From a checkpoint of a small transformer trained on Wikipedia: 9.72M parameters, 4587 steps.
Each number is 128 + 32 x the weight over the matrix's rms, rounded and kept within 0 to 255. Layers, rows and columns count from 0. Numbers have three digits each.

# up: layer 7 MLP up, 448x224, rms 0.101, rows 325-384, columns 0-111
# down: layer 7 MLP down (transposed), 448x224, rms 0.0558, rows 325-384, columns 0-111
up325:149060117104111162193092106139081101152117117105105196134187114128148062134134118096110120143169163140096132129122152152125104103122073153133178144137145181174111114184130150188117168164165098085062146088150106109169166155187137166120152117155153101097138087102122134117183078120063095048061086107097207148144134113149162193099082144096
down325:093115106102178096142145129086143109094157175129133171096071106146112127101059141145212146132114077150196159097168073160185164119123127136131205117074131125185092124142120019105132120049176184111127100109115088087213136180174127094116142139118094124217115112125153118170149089118142164152087111080166073125138148105177091062138165156100
up326:107147149127158160130127129134156106105131078076141137141124093167081132127149157122134130088070156122162158149155137163119098079146152140141142070157140093123071198208120133107101110135170127105148151132071160128125188121104142163121159111114180152168127124161113108145107153160158064118091098146108156132140116107142137125119156098110
down326:090129152160114092136113174168075167096160195097120133088128154045132101155156093167096114144148144132166120128118136082116166135072127116147146142104130142133077100112162070111143143132100163161167088163119125163107102170138141103098114128176103159104111134160103150163130106019129175132112195155109127143115110143154092104103136107112
up327:132117139130190130188151097065092152129199190137175135148125164073144175109072073106166105118137133146140091112081161119156092189155134117142138128109140144127110097126112116124151164100145088158128120180121096121123122164146100148176146115136119144162135111155102125092093054094116149117114108132152134127095138091124099161147163133119
down327:164082145081065135080125174093096168148081109116103098149138163086185079147141142119158103149137110133096142131149105131079083054160137143089115133136188164129151156146160124161098114123106142084139105122162134122158116161081086081091129120142142109059123100159184113176139126145182123089130115152143148103099127117157207115121109139139
up328:087146153143152070133126179111083135058148121066154142151141120081137111107110082116116087108163091143117122116196175125141157143100107110127151152105108101118123073055096072172189163181123160075116130089144131152086140145052157101136161059177127131121209087138122149087118112160120135193110104079049153113105130065158112189146087147191
down328:110153130103113150124164072108119096063049152125076098116098184127161084153159120135093152089109163151119133099144140135121118166187163141142129153125168150171151146131161127096076065152105059033077116130178171178131207119108152094185097130137083148122098153140168157136118138117125156104159228106137060154151211153148135178116167146139
up329:134132055122163151140170081105167193142137091130095144150108123078114208175151161128101169126105143157149088072160164109165153075142119085146118105127106071135146192090144079062106154153148045131145069123143084123164153183044143146138105145120154135101156118163109122121188096127057169114175117146063151149039148114129069044176120113158
down329:137094118117169176112083169146137115115129156126163139138114140102185094124103137089157096088130126118109183109166131137096102181149136110080106151163163161185120105146119188140153066152125110144127140067151128149096172081192138116137134114102131094177138142099153088133106113111159072128175183153141086089232112121174130155185164101115
up330:083116174160141114088114083161162111133193066173183126104119130208094135089129166102112083155133105139116072137103140153118104116111207127079100091173169104112077151119070123169104119097129103043128111128117113157152111167173122153133119104211063170119125120141125130137096137115107118164147122131171133150137148177148184118085095104164
down330:187076107094148156127077124081154100146104071115119153129102094136066191175100134099140115158095161091179162146116177107098137096177135094115123115073163161153073149125162086161151114090178124040167112090098136173120065058098122126139093140091056134126143139194086197113121123106171136084164121100183168086159093171054121112120080178113
up331:114170165166135156097080139103141153064141134168129155118145108093152099150093142150159160152098176141131096164097126151093125078134141122103087088136100088099122154188107193147160123100083116164096107067123190144097197135091129115095104085124199149148119152152164106213097102126154086123121121136065140117171117094148096142162131180143
down331:119125038118125097147083151150151163151164149082126136097150150146115155079174125122095105086156111091140157152137123167126121113169147139138139162104112127154129168073109138118111116182174137089148170112059089148157039136157076124100130155123067138110116097098067194108165117134117142152125145158187105158099148144114136102116105106144
up332:084150154135171158115110092131161164150106129122110143132148082174115121091153173072150125073093135157117142067080137107108078068146191194132151113137182143144127198144125062133069136136184105126157125163108140161090151130093106153098148106185170161101078116100067097093113153118166153099154121108103152100158101123115135129084125128115
down332:136112115106155149117107110161092153112082144096161095125095131122124109163151077169150165117085172084138158123147125151111151101093113146120089089112108134163065156160156110091086126185161123101113151142127153168164124149090121134089065159154092105093146102148153137134112109105129149143092158133153130132183128166166133095138108118111
up333:152163194163058125121143064117155061127131128067089109114101113117129190138165063152149110224155145134089097123155099105159155182091123183161138213064121121111074094177123162099102105121192127111155101114086139170126100086036150123240060085148194154160141112131075173141052065128164125095082158089129097178164086102061078138156152137129
down333:114173085131071106078117122128096164147168187089110116153136106117119192116095081127142134086215157107094138076174077165185123083134145129175120132179133135196173148119127125141120047150159144045120033111114115185157132115169128166105102121128104139055155158142144156158204145134128120085183121165102172115139176101206120152052122175116
up334:115127136154165141095136184146121132185076103211106103134080145169121100102114116152082101178062147144183111153154208170162123167131068106110154174120137136150142129070157089145112100159109083140116159130176101090173164148130153114140104074147127123116166185115134107127114124183123088155091111147121120124161121109124154158119110055135
down334:163133145157129148111101138108127142082151094052166162157127155129194114165104116134147157135165138084123129083108059127063149097049101145146080116095113164040138107201161124134122142128115112096116091128095134156206126083111200125159153180115117105100138135137142199120164140107134117115114108140174108145133131118130129132169178108185
up335:081149128063090153147140176152173116169085114154135088128209106112158140067121127209120135167124152184207148125147171154102067091176142170103137139108107096093190078098150156152137174185147103083103097155171132067147071139142109156145150117151147192106120113176116122132088166086135106149172140155134145083104135190096132069079113094094
down335:175195079077184116121164168130089136167129169083105163113128098164124137154088097108169150126155161184117123061165115086108182159151172151092096123104159031116163169094101113149152177103127141076136147115122071138154119143107119166155152167110088174176104126150138136119122104126153087123138093136077093115141158114098152113093119127127
up336:139162160148107134064054051110149212111143078132141161096120158149097180102141181175149148142116138163119133102117147093078152144076140175132157133077181143155150137149167121104175104115128147071114121092104104134177151082170129135130199195124162101076139090111149129116121107117156114129141156117128177136162133143116068114163117071144
down336:119121159143176031126160120146112146093171114128123128144086118119213114118098148069117096133074105104173129097086085155106171130069144142120121100170139070152084098149176132129139140137130083119150124130118116130087075153144089125087135072159119147053094118139119159092187150140115158121118082111194109144125149101127153115168132142119
up337:151168102122084090129160147099127127117154089146181142110138188097165124125135151184110184081145134091119134175186159126140151142194160084168042138088079125099138136154175121146176114088170134085130144140110099064056087095120111122134195153091171116088145104076199109160096122092132140148184173121052116120120151168147090175090097142111
down337:133146156110056145127101129098112114200158128144090171072089146124085192088154131185163063206106183178123139075103157148150153086073138057079174163157187092147039128170125133146101172134142075119069136084077121138140187125122099115138088106132106148133072125175098127117167168101136215111107114158159119106193100079125154100105170100102
up338:081171090139132139120121092111130109107100121151126149096122100119128208066092098117150141125123131083160173135133124116183118089168176140131150077141110132142089137106099150176081159235137157183166109149097206134087123168108090117099149119152144093075110123038021105127145104149105105167162148139123134088088147169126134103119160156165
down338:097124156101178195097146115117122091111110125172106110174118108161129100097103109135073134181133106110187140158136136134085124150141150081139109131097084128086133132123133129112111115128110120122164155167157136135094107093146156170160118112127092160123159093167221139124092096094164162123081143131148152121145143112131109167081125148146
up339:117142170176076114111115095116107185104152120180161111041156148137120135177105161142132066142121154093103135119184159164200127127034135149164064153116086125115094124111129085104131108071124112056088133125134099182097175101146056085148176113133128141134121119114151149075095149099084099163125123103127158163124168104139123147199086099126
down339:113095123150161105163166129137141074188117168134058081140091175096141092121148132108127182130161122149155147046115136142128115128169181110158133140177098150138098118099154177173129101153134157083133079129090183164173123180122131149161129111124141153061116137137104155099150074149110164153135156168145132155147171110134132128101096207067
up340:111121126136130139105157176112147118125194080106173162147077081149157153113106094159169154132177082078090101129163142120131133123141162199108108127127114145069140153100118137129174118117189083163113104081195141140141110128144169161142130082156088076173124130101127160147130106105143107158098143116109112123138122103095109154086119181129
down340:141126137107065099128086144100069144122063148146130124113125075144159118137123163086118103122096104147164150162137150151150164084126107075199131163142101067146116147128145121125144173130143151076146154177111107086091138127149131102095126170067115145106136134129137100052123134156094169125106114131160133139100170110163140094162157136140
up341:162094159142130169152103090081128116113102052105147133082166082116104115122147139065084139105136210121150160149106108119157142055096113138122209171099119180112115108181139100132192170124175209087131095145083135065160172178097162167149117138115132150112099108086129153137120136151113104155140150133126139161151200057153102141101165155112
down341:093172126127129091087188125166094128134165147129163106118168101079137172087100139133170114140126094128126092118173128106142130137144118103090118146132170113146121123135080114179119083119045157160120151088122152123121108134092134137026139165089094130098107084144171128119126123172074124094109070077075067141153110150080197124140132131116
up342:092148213138154075129116089139128140141119098115186147129122108134083071160146103080097142159138159152111092144134181136107081105085161136136082174101171141089104141132166099143190097068195127122150107068062122192099178155127179129121155137150133132150116186137117100146101154160126103153110136153068115109117145202149122119069109114170
down342:135167074117121187105158087134144118099087119111123115135131177124175136094069155204144172115162138101154129093117131149149108120060147145111170102132127191121126111156088098126095122134117122071106113128146105100142089137121113174064078154145121153120087130142127159088161124129103135106182132164140157149088142076186114153128119111104
up343:173135095089165183086122141166208154128095104065121101077108154135107060084091120098128171127125081113158187122102127104153082169118142109127154168061117150122079175124155160132133163174122097090185188153157113178155130122097114174070127118123077129116177140168091139141081132091152141120138057144128165073175104118164140106147121130165
down343:057111172146131056144135137099104152167164205129161153148142103178140142130142113119150073125144195116131152091140107135084200102108153094133086110136106132161182076148172076159097158128100153137135103096130125119182164112093125124162121116114142117076102093131146134120196143174089203090147186098161107139115155092123111105088190142102
up344:195160138141120106078127152133188134105156130136059093127091106068107105136147100113118119138142121163118089133151127130151162144107111096112140110093081116132135100127160081134171075130118153120125125104172136133156114097162130105117107101071126092091174143119125135088119131108148146122122189192141138094134170121049148119145152108122
down344:155144100129115130164124152088130064153109128075164127178172174140126140152168057097119149132117126141116169151133123121113141115102113140117108082136099136132103117159126178121158174101099118125114103111157157105114138142120122111121148129146168090146068114124126079151126121126125105119138096102120077127146095120155109173113149115146
up345:192144128141149124152127057138136148061078157112132103150124143105080164134123078175155139116118199080120145139117180144090134100113085157122172145117165189120152123137142106107084151169119113090159143178095087114140158108151131111127161110172104135126110159132098158104068163155111101133062187154088136155172139103147156102136114155146
down345:176161096151096111113113231119135143124099158072130153099132111095165097141138096124098136149152129180105201087097089137092119171112142109178107134124118125100108161160116167166156153102097163127157131113098151143109115143129125114107130117108094107098167070098084110160168082041102124145116071093141090089134128095134059166112155103130
up346:107088153142216178111122094149118152119139137129153080124138149172114127119111181133113136104101123112123106077114157116146097134135100140106093125166142107195053128102138170093145122161169098148118078116133088122112123167127155140175211138194164142169182127191113079093138171156123137120085119100065127096106098130139132069145063149131
down346:060148165098113094115091130100097129104186047128138096107177148126148151135157093130135112126159134140097176146027146181178167141116091085098102087109129135170079157145137113160086120139136102143173082106143137158122130120044098125085124121152124155084126157137155175192124105122151128123084128103116173132137072202139128147148230107127
up347:106141070106089142120061155161116109053102096171113099121124166104145082098154123154109115171119092073167166073103183154119127170140122146105108107171133145113172035166119212115164108142117109105110094178123088088112114214117117159102163075112146162119166110147133172131140102101158135158086057113112040109108133171091179112115089112147
down347:142126128184125174219122124156135127095154095127124116172109074125099114107083173098210095134089158211091139190126121132141167171090155142130202135175147135183072147105092098116129146112059224100077119091171167062132132101129157083148110121186104126151043140158128050154074137124183092082103086177088173127182139056139111177150133096117
up348:109131074159220136142092144146125144201153120194118097120079133158127056144155161123100129149098121157084118142179154140116130113106120119202135120137090115152131105062134142051078132156099177096093182147117100146119175108137098151125194157114142099144122117147178112120118131132135072121074137137106159162111089147138098090148089155125
down348:148119153152100145096137121183172140134128136072195119153093083127092131083075134140131140083089141045174112083168136106129101100171134130139044134143162145212131120130088142194149137123155129169114128114124142144132122116125153136125111137131126113082135124116200123090174140151086128138078135138130181148114108070105154116174084082101
up349:124175123092134142121083124092171114144172121192135098078120057179093077090162143101118082145112123117101048162180077088108160110130163148082121119129111145150109141101184143107142168143129151093125162130129075131137164125185132164076162175120129165062164065121115228109124084105055154101080113109115115104123104154128112093131123097162
down349:168141117116149124144108139186108064105097146114139132074110192132123109072089129111168161162119149112164150128147098126127078134149145140136133111090082107178127162073107173140150120131118106106129096134113107138087127155153120193123144204145189157172075182108112044197150083091143082154151156145089142161143141122179080165147091154130
up350:135167167129097102117151132067205098088163152110129146081106144079136115129092081108103131146179082117116115162170157127141133132191134162166112126103114113097153119166117135109162201124145100115137116184182100158159126137157124102158145101118152111144160101126145148130148086094152154096074113095132105155081094102135153150143088088071
down350:146096084146106134134101133151120129180108143168171114123151114148086147134112132155145131127118154151079110132139163140104144110070158151157081138169131176141118139113142131159110168127124167184116076120065134149121089111081147073100126085079051125060151113120100114174124156167104080133181149137126152126145116125063098141107136129124
up351:140100131147163131101167157225083101136143107095191138192095154174107106120123096139144203106151162105153132151148159159114114161114164083124081062119104123087142074070118138154117115117085121055137142068133127096114118125137050132099138120093100099101124132077115106131150204166110133181066113088154175071109177107171163090135189171142
down351:093159154146110105140129056134181167099182157186079126144195074130114172109089125089192063149148119160155061099113115128121084147113153097168112115173150097134106117160077161137149139123144112129143171180112137102134142141092124112155193138104097139128081114126133082092109137110110134085076130101166115130139085116110120139161221065178
up352:067086121118160113103178108128179143124095099147149108176135104127138167129112123067133125133098131180118188094125200116097107058128157149158182162119121144101129164086167069120130127095114115133142131100158152182186127166128123149126126096101110091119131138191198063102190155140116088120174183080056113100114175212167081190124065071169
down352:140219133104089118091100143039137158137073123102175091136098122168117084150110156106116092204151161123077116103164124123099146177114122185114163109090056110130151160127144141144104078127154034182140122109103135112129147110104145127122117133099148157156146107100112149156161114194123151112112119136137149156139145139112166116154125172141
up353:163076130114144195138086093159054106133153123120131183111155134141144117151131114161118093095133156165077153073103145176135116116162174147143105155124082124188099150101161054160140130145145152087088168050119147165107156108160061119165123048115135051135152206048159146139164112144113100097158129124149145101072088072103143194064157174116
down353:141126114131103118154177197122132128079090134082150088100067100140102170118130176065079114000084113163078132143165107042131133158157151134170180085152159074078246064167166101152125115118152188098169149114169067142132139102067176170143115163104235139164089210094115099161095099129127107100183103143127132081149111176094139046140132135102
up354:080152132165124178114126163069161181143158138116143100107129126148107125129140198137089144089152123126142130187125122120113184121157176121138122144143111124126144105063087115133174138143113125106137156119121155104083142109156096107111144126084045143107148164158143133146118116174071150132089112135142128107117168108146109160096129150167
down354:174105129124123111147101159136128088096161145166089135133109067084164136148071138134153104088131113149136139120114120089131092132104061103144160133147084112120139165164171126165140138113142135155125123137097095117125166133151121134151110156196161089178134095039096095170114103099124089105059136106120167127102103154107121117139188118153
up355:019139111170136095145163161126147132121161103153179112195109156148126145092136096107094112200092105123143149152123195089142151125212126148149141101213126135213107134153116168129116106135107153164117115128095143096095087170112056149141151068138167170157099152131132159064074139175120084078110129098171102156132191125171105093127126148194
down355:168116171127097145129134141132118129127133164083056086106179112129155108164108170204105180045105097124126118132095053159137129173145099110148102129086143120113047099142189176120132114130173185044073137120203142120133158147072149124133161176129080181142178079160098117195113094133071097130123095117080108160124117167157136148190122159056
up356:138107105081139138125141093121141103130121104113114166130165094115113133175152157115102123150095110175144180145162126127167185133166150102146139102170126146110138118146104177122158135148083099067098154167137106121149131138103114138120141118143159132117132141113139094127124100068126124099106114154100111114114134123125146164143119138142
down356:157152164166134108123128127158114121142159143161146111104130122156120112088122109106152154106082169092164148133115152132083112145105103127123117157089152135144124144152114133136128116161137186107156129066102104120101103113137126107112174116119145134125132142183104142187134152117143146129154161140114147138093100174174125080141111122131
up357:108159071141127202128164135150166064071120141149087143109122095119133148107149126128102068157125155120112152099106142149105116111140159077136064159163134156159128147172114155105204126108108191089117126051120155085134183139125093127091115136074146169090114143129092105167067105133057139178142178148117141162124157102126128124179076155094
down357:097137194102145120116163158199100174180141097162172096152147106125156101072142174149139172153141109127118096152150181141156143063087076144079101111122165120101124086104101111137125169155137112113159134167188146107169146088099127110126113116085041114073163110059165156065164125181147104151083111099160133123127154111158123112117189121081
up358:089135106109122131151116113113125172163146123116146125163136126111133115063159118121114132144111145127146110130125096138144103153155115169156185072118145111143153138122128138100096099106128144153144103108139153138127145120098128151152102113114118138174180110167035180119101117194132169154096164088127185085087140136109088083090159107175
down358:155142093133091138135085113169157131097108116101146185051136136099156185159144131177133130152126105166121179113124113124151179108151191147091104089121125070136082127109124152153202167115094114138116124125133041179082139118096109103079095174090114161075100143113104098142091118082178126112135038117097125166119121131115105134141094171103
up359:138204136208111120081146141072134162113108090149105147136105099086149079096096113138122137127119091088103066136121144144158104081131156188151121165140110158143147131132162098127161081137154126088129101131147131146117159147132110133173153134123164130063163122166116154121126089145132114121154156107087093107154102134204119204081115091142
down359:170116095100176114125151126123181079094129069136156179058161168144105155191112167136070117112129124163158109127117125151182172134092057117081079098137114101148139158130110135123105190137157128205145111120142135130136119172073080142076106098121120120165111100131075133108147151088143121164162156135115095115158067141083119104151151078087
up360:120167127136122103107115106131131114124144121115132117177089080129127162093139135082157126153150123127129153114111147076124115142158197101147116105115166155134207096107102135123121162137107114110105093116106090153141133146105148118093173134116135157101111113144095092145145133109144110089138112137172134107158111117077125140082125149146
down360:137108110069132151106138137074126129106121134143140149163137132111137089167151100062147183135148119093157124155089109164134149122119113169177102130144112098087071105132140151167131132117117148111089095111092159113170070136102148131117112089127102073085114116166121164108138116152094140114118095129139107152090127124168141137075162144147
up361:175135153073152149108157107128143093175054144148135186175169133154112146036131101071102158142242135112094137140161124124163099155152180111096133136104179125112097135127155160191113165149115110108046145088127130137164121185167108138124076129149106146123099088110140088129147121146106133079136147131115138074177088137185196193124133106154
down361:121130110196166103110117098090117217022125165146094130117093124098152204150149131126122112108139124152141125157081162125120136213092079126117190155099141136167089131120091141133134114166165156157129038154112126130102125142108091124109161116106160154097152186097159154082148124078077153183150172158091130119123176092056130119092100137104
up362:099179123131094157107130179119128128126173111114112134103073159105108105127153084088125136129159120117131137140167111068148107133186129114135118172111120098104114155143142088137110135129107136146141157173069100092108121172129133134124114123117107134140112176127117114099116095139111157113115103187119062130118136162124125152102135121157
down362:130095123157152107109121139133117115147148099117126125152163167077089115217102123113099154121155086135152102100116149153147134124072093152117129144151171108149123157137196165134111177138158195102080116064171161129114108144086129149172141116094157152143158066079152161116130171088121096188175124135082115088152097115131112138151110133109
up363:132142152136170100103133091132191066117161124103175121139098172184170106158160126096196162157132123095131180151106169131180160116144142097098056121173132188115077110072110051133095080139081109122126154132145142116117135148125107139112096133131036083135138135122118099139149101151150121152125153177086080120117144125098128173081123110159
down363:148095109140096109094112168110053168150098145152163171109119103113141177115108133182097112134111127148141090100135144112139083140089107148141189130103133094135148158177145158125146117125122152135099127131173127124167104132144104127169099153164208131125150127131153175143096156107090133118128088104178136122177101114113153073128096174144
up364:093089102106130090122104125147180176130153131136148103163152165144140098125118188129182124146167134096140129100111151160121135154110152111131094120090086168120076132129100148178116075164113074096077145155155086102104153149102090042135120121161073159105114090135138122146083156085098102138084102108100154136157159168128121090155161161172
down364:168098128113102158128140144161135108138144112140141185114118135084155159171188079151071116135153095106104132109108091094125156095128151138101180122154146117169131132129181166133185154117189161145164118108134166167123139166147184130134130155098096093122153093141115153109121099132097131123227125074098115122117148123111114123114170135063
up365:110107113092119133151193089224174160142162127134188154082171126074077119152242137135147136074059111141152163117120189110143153125126139084159128090052119121130177145074141113107121113146107166134101136092170143131156138130166068117099110131086153154159123081129153102121133110129149156110068160115114163149113127113072194169153128120177
down365:182165147161092098090083110151105159143125154134107103144197137134211162127127123081150115112106170165117076118116057155145154180121112144116091119159125088133125164136146154095128116095105156075118113089134152104116132149100159064158160102185162158131203129169071169128075172089082104100108113107135092178058066117150095074146157130115
up366:124148112184127184121148173130116089097091111103140168123109123182120130113107096147166177225197107136164120153105186165193124127166155157113110119106103115126114140128179122099116120244083103120105089121111134172104103154109149097143113169155069165132142125092155096146147113108133139123157152108143095165099089080158142153098100164142
down366:127120157096118178110119093130127138125144116123081124070187142073154132106105097120133106077124117113104113106131111110060152137071084053090086098133206137075114102132129131165174139101199118236170168203157165143123154137102129073145146132106151111102117158145124112135122134071052161105101128162109151139133138157204131118118169090101
up367:058140168180138142164196108174067099110124168095129127081172151103130160186152036144099141170131142113090127100161109123128132138100145114132134182137080125112139092085143144104128103056119091106131115080074140155134142194123092114148097101088089136152096107124101179124080101118142129130105172106093115153106106098146146110116139202226
down367:116124143080145067123133104181121160067106084071152079139113106173114101102124168124181128109106134124089120141086105118184145085100171123149100105160144126112178072115100124127136148140141139171102067156135119193202133137142128124150127106075109187164159162162170160161142139135113128144099134056109092139164143128146097150150112149161
up368:063207196180161172162114162082216117102156161098165075116122116166147185091183081126137162105129090086139131107202071019112122123094129097133131123158089162150116162088185086115184172112180090134182108146136173115173167200110142105117088175124155118104120124124123127131131092180125089194121142211097095150107125107089091139157123118127
down368:101050083156045119136162102145144145086120086142108169124143155034120129041142115083176157134059107165151098091175134159115163185191170201167165089108102131220156149204083166145120134196157132106082146114023146088148104156146139208087121144061097113149161176191068123138153134163082107139201100153071111129134118119143158151141164082098
up369:120096142070139110119069152116094146133097106117100061075113152206157117157137117113089159101133175181139111128143148104187105169125122115167162129130091094199160064109196129054173136096175085061099088120131084138165119136167124113120134097188140073141155149167138173140175085130123106069112153150107086207154167123106067145107062144119
down369:143099145069109108095177185148191144082140121190131098170167162147080101082132101100092116135158109116150135135068086125131130082057108105145132125185046142116087082153116189151130124165048077095154070198091163081064109182105083076151144182135076146088087061231146124105145168114158178101153158145203121093157097106140113109086157098147
up370:129179137152154095157109135098186140113144122158186135077136142162108166164099108122145170168112146135108138097195167208117071147157149186101122170112164137149097152177167069080177140122112062110117073132128110133160098175126107162094141119161095084133049196149075115092138119112138131116105126209148167125130129122099105181123103084153
down370:128061158102128124117158124103103123116101113107096110159085144137174125115126093066122097083146118121133110165137139140160165079095130143171167095167111104111184086035168115089059070128129122122159132156120107157171178128099118117125143145180149200141129090154176058159108128072125103113118147128086192139129147125128123157083060081099
up371:149157090081140168155143168161183142115132085080193118136112160091104108103150205159122100084125142155157104130087117146119114134185092177150137131061150163118181117138175142107171113111157062093121175135186079121171122107148083133156119108143085132140141086120096161095083137139112152115109122148152084051142103081138142179147118136148
down371:103138119122102134132108149091141131104157126140174107163164130145114040121118152125185144127142125110097189104149126092110110138101122100201155093155157096088099127179149112056116146171138124133107089131159170102118215158144143089165171083102151141111125075182170118127145098117101083144111109141132198087115141134142127105117153119104
up372:168132122152092109188132152160126071171135142104124080174104171124113113141101080197093070073151177164146194066143117133150156126159216124119174139168026149181171117122134112126126086081147090134065080171109130073183160181079096161160146168135176106132062093111148112124114152071219129137161142142136106143152145115087104103120109088088
down372:090135138131171156064129107074120127120145176168159156071177092087109168088106104115179150142110095117124079197097117101072121163088101104175116177110131094121137152110099156143153135136083129172142147091193125124181163100153142129106180107081159110124096134120133127127165142144098080111122119169139170153089102138160110146136127149157
up373:169119108208110137107134116039157105092160125076119135119143061149044124105137126145138126163117112119111115102165143147191172125165110163099195128102144143160176132098101093134147152144150192113115123156171053102133154166161100121119154058125119124103123127100124077142133131065103135059079176116125093118173144170185208155170146112120
down373:094181090095207143117126117189093120159135113121160171111164148062179166133062149143143146125122111133133098159108055104077070120062159130093139177103151135161109105151120097107158142176168141089133095120137112129142104122090103110091124153140137162127129137096131145133148138116105098197145125110165144159138167107091059137088085091123
up374:124169173094154093130174124107129105125130164128134129180197139137128079083140141176149077156114123171128170076127118126081187068114191120102127122103110125100138112114219081131191129031108163053078173086106146179130136161134134087093091113131117119114136142145117071143101139155081174156142191102103163153155105085170096080148068158139
down374:129132084118109167152080126123210136042131178146128077127085133098135193144121181125080159146164112149125119168113074122178083091137097099126143107158107125116115133135083162131106162238136193212148038109082135092140201149053148125168110111156049126119140134117139152126115112108148128130087113161137158129116112147130146114148155097084
up375:118161102113140111145133110137152163155095163118081108174142130105063128148105167135172127122128102135139148107063089119132129134107123115127130122108134150117158142186129165120112170116108163107134135135101160176152130152144035149114028139128148144037137085134094122150127124140163130148133098151139088090106154168193122142153125151137
down375:081093188113095096135159126075104109133118154102103180120110137141141102117176120093098114106116171103102137113209186145145094196204140094137124116108144122147123149120090098164129124105122119114144148106161166150122117150118113133135142177121171161148141115071109113141147077189115164167133161144143086132116136077064127141126156133127
up376:082100090121123151089179142063119143151137138151131147128128091148121129129122112071161116084120123174171189096151128107148167125143080071081124143080128110121098173156120088140159191111165142150091148129107121106150160120134110129118114107079158144083084167103140108135151119173173094093125157152100113153123187112083152139104119127141
down376:146112168096128089187137155140130097125126077099136131135167143072159061142123103176147054165105108132084131157133080142115149119120111175165172095141119132112117089138152138143134127122162116137150090159158117110166116152102116158062147125160073133179135098139156106168138163115095149095116145125129086165108090081150150114129149101113
up377:172127117103095119122126139094148102167137143108159167120094118092086158119088103112077120169127123138136147121177126103055137149160158102152093144085083104106156102096077123132205111142099097095128115079135105104158072150150165126117109156149070173137141115161162108157141142095108144099171171168175076122163109120126113176153127128194
down377:125117116124142180119085105099113160167130147073083102119169111149187073138125110110150141049157162173120134187144105110154178086137113174100157102159131087158120154157212134147067148094142153110191152108119151117122186159155134201110108151152104087135128134099145143122107165169147103138033148086051174135122134161114138107151119198110
up378:132142161155122093046101126154105122189083129134120105111178157067142082189110166211165105105083139070193114114119029098022125128142125100169168155117142153044106146161146109151168145097125122028160124170157121125099101110169134059135147171171147088141159078065129141112114113108125144164060157177132127132076123085166126099172161150122
down378:165093145176121101076128153112157110146140117087097141127177139137133068160145137139136191104101104123119095162164102212170162130126061172033144082107107213173151108138174106129159105189094175098144177175101097140143136090092140126077086120175133091136108112087126094144185142104126127154144145184096132125151162071200071129069132130132
up379:084140094099082148099189110071134107104199079144121134137089141139201191121155116147116165126135145060145122131014151118102146088148137166136133135151109165093138118146129087162143097130163076175106124131101125087142137115146098145231155144074141139154165171094109080096116167165145103140117183114145132119117104145099145128099134137147
down379:162166096168157076116052114182096112148141123123068099092140130181152138093132162119116070174140168148152103105127125155182134152202122079109121155095109213212136178118144159123131112109138109087111154173149120188140154126160180110055109135194162102151088112189181123133117101141181100094171113172160061135137141108045137103057137153125
up380:157119129142166086130128134139146076108134110141152123121151148138129121119126127135110137153192140110124121111125151151158080121110142112073086106111143127108213110114161128102144140104082148139099105101175120100153155151161136161133124066117185129102157098125149090140130094090133138121160182104112143081131140101123113136149130133076
down380:132110136146112110130171089131139115166071156108093125133177108086142122171159170150147141132111130178149157104121147087142137153108097105116123129113055097147088165134137122166158110173145124146095163178116122195117164151102107078109142128136068182106180141129126171083127113150131184104043078105109172110118104153115163104075156070130
up381:091154043163103101051051109108098139173118144079165101136096129139153137105142143149102106138163167105126137151147124118151129136108129071163164152147161091129079106123168073154167144140140105064163132102139101181074161194160115148152125121188129081188173137141079105069081166099131130186158167133173124162117156124150117154110052132126
down381:145113158135124152149183088101132171162212030183130085155115135165149151146103060147104118156110137141130183138114087132154167090122123113112117135150138151116155133112100110138108086178082070144097105127140088147066165108075146102120108158188119135128092173164234103077105119149094222143103096089097156125188120150136156122160161158119
up382:118137128089147099200135148179100141144135142126142104143180151114134110131162159141144093108111173154130113114055061175141167092154181112174137104166135114134144070117142167122113118132151070117126123138108166118136165075118166167135159155100148146151190150150098154143120187111087097119172129172098174159115128132138118109165019170103
down382:127194133143163150079145089067078112124071125144109142113094156193164098103136155143148181115151073118129126152189127140108100130130132140161104121108098133095109087158162091111130151149148134060158164114111148141165106149105132095102111115111117068124086133101120110153126102160165091157107152115160088168119142118122140134080157147132
up383:097168148188154087120099160113179143118143124103100078107085112181144118128149142096111172124096146093104096117173131074108167121178135127113074161154120097155167139114136088100159083182112075129137179169125111098082113056174145138103185177117163120126120128140141130079124168126175115164072154104106121093134160116150129158133148070166
down383:142038145096121172108102103160126152140140157104120151131145157076105115149118170149179127180140136124138137107082158163129083178073113103138107121112108191115126091151077124140098101089145147080127108141073125143191139180127135133116101113153118086152132141112134124197188109122110101132166137124166131135132083097142130123080112137143
up384:133111084100071144172075177153124087176148120181109126040146121097175120110186103136117180145102121138136093143064183051087103139072192139161139139132134177138128143184101170132087117113141115051096157204119116153077181181154071104159158181112167133146067089127155108126133135157219173131125107156147138119104127152212135178090126124109
down384:139126103080099161153166098088107047168156113094170121100082140199154144092134106139169125149126122040080123089191119138094135129146163126075161152109103140145157131106136101132115076123114065137166121080154078103088178195175145143161186111136113053130107064097127056165158138103096126098113164111077110109155129108198062134099142107108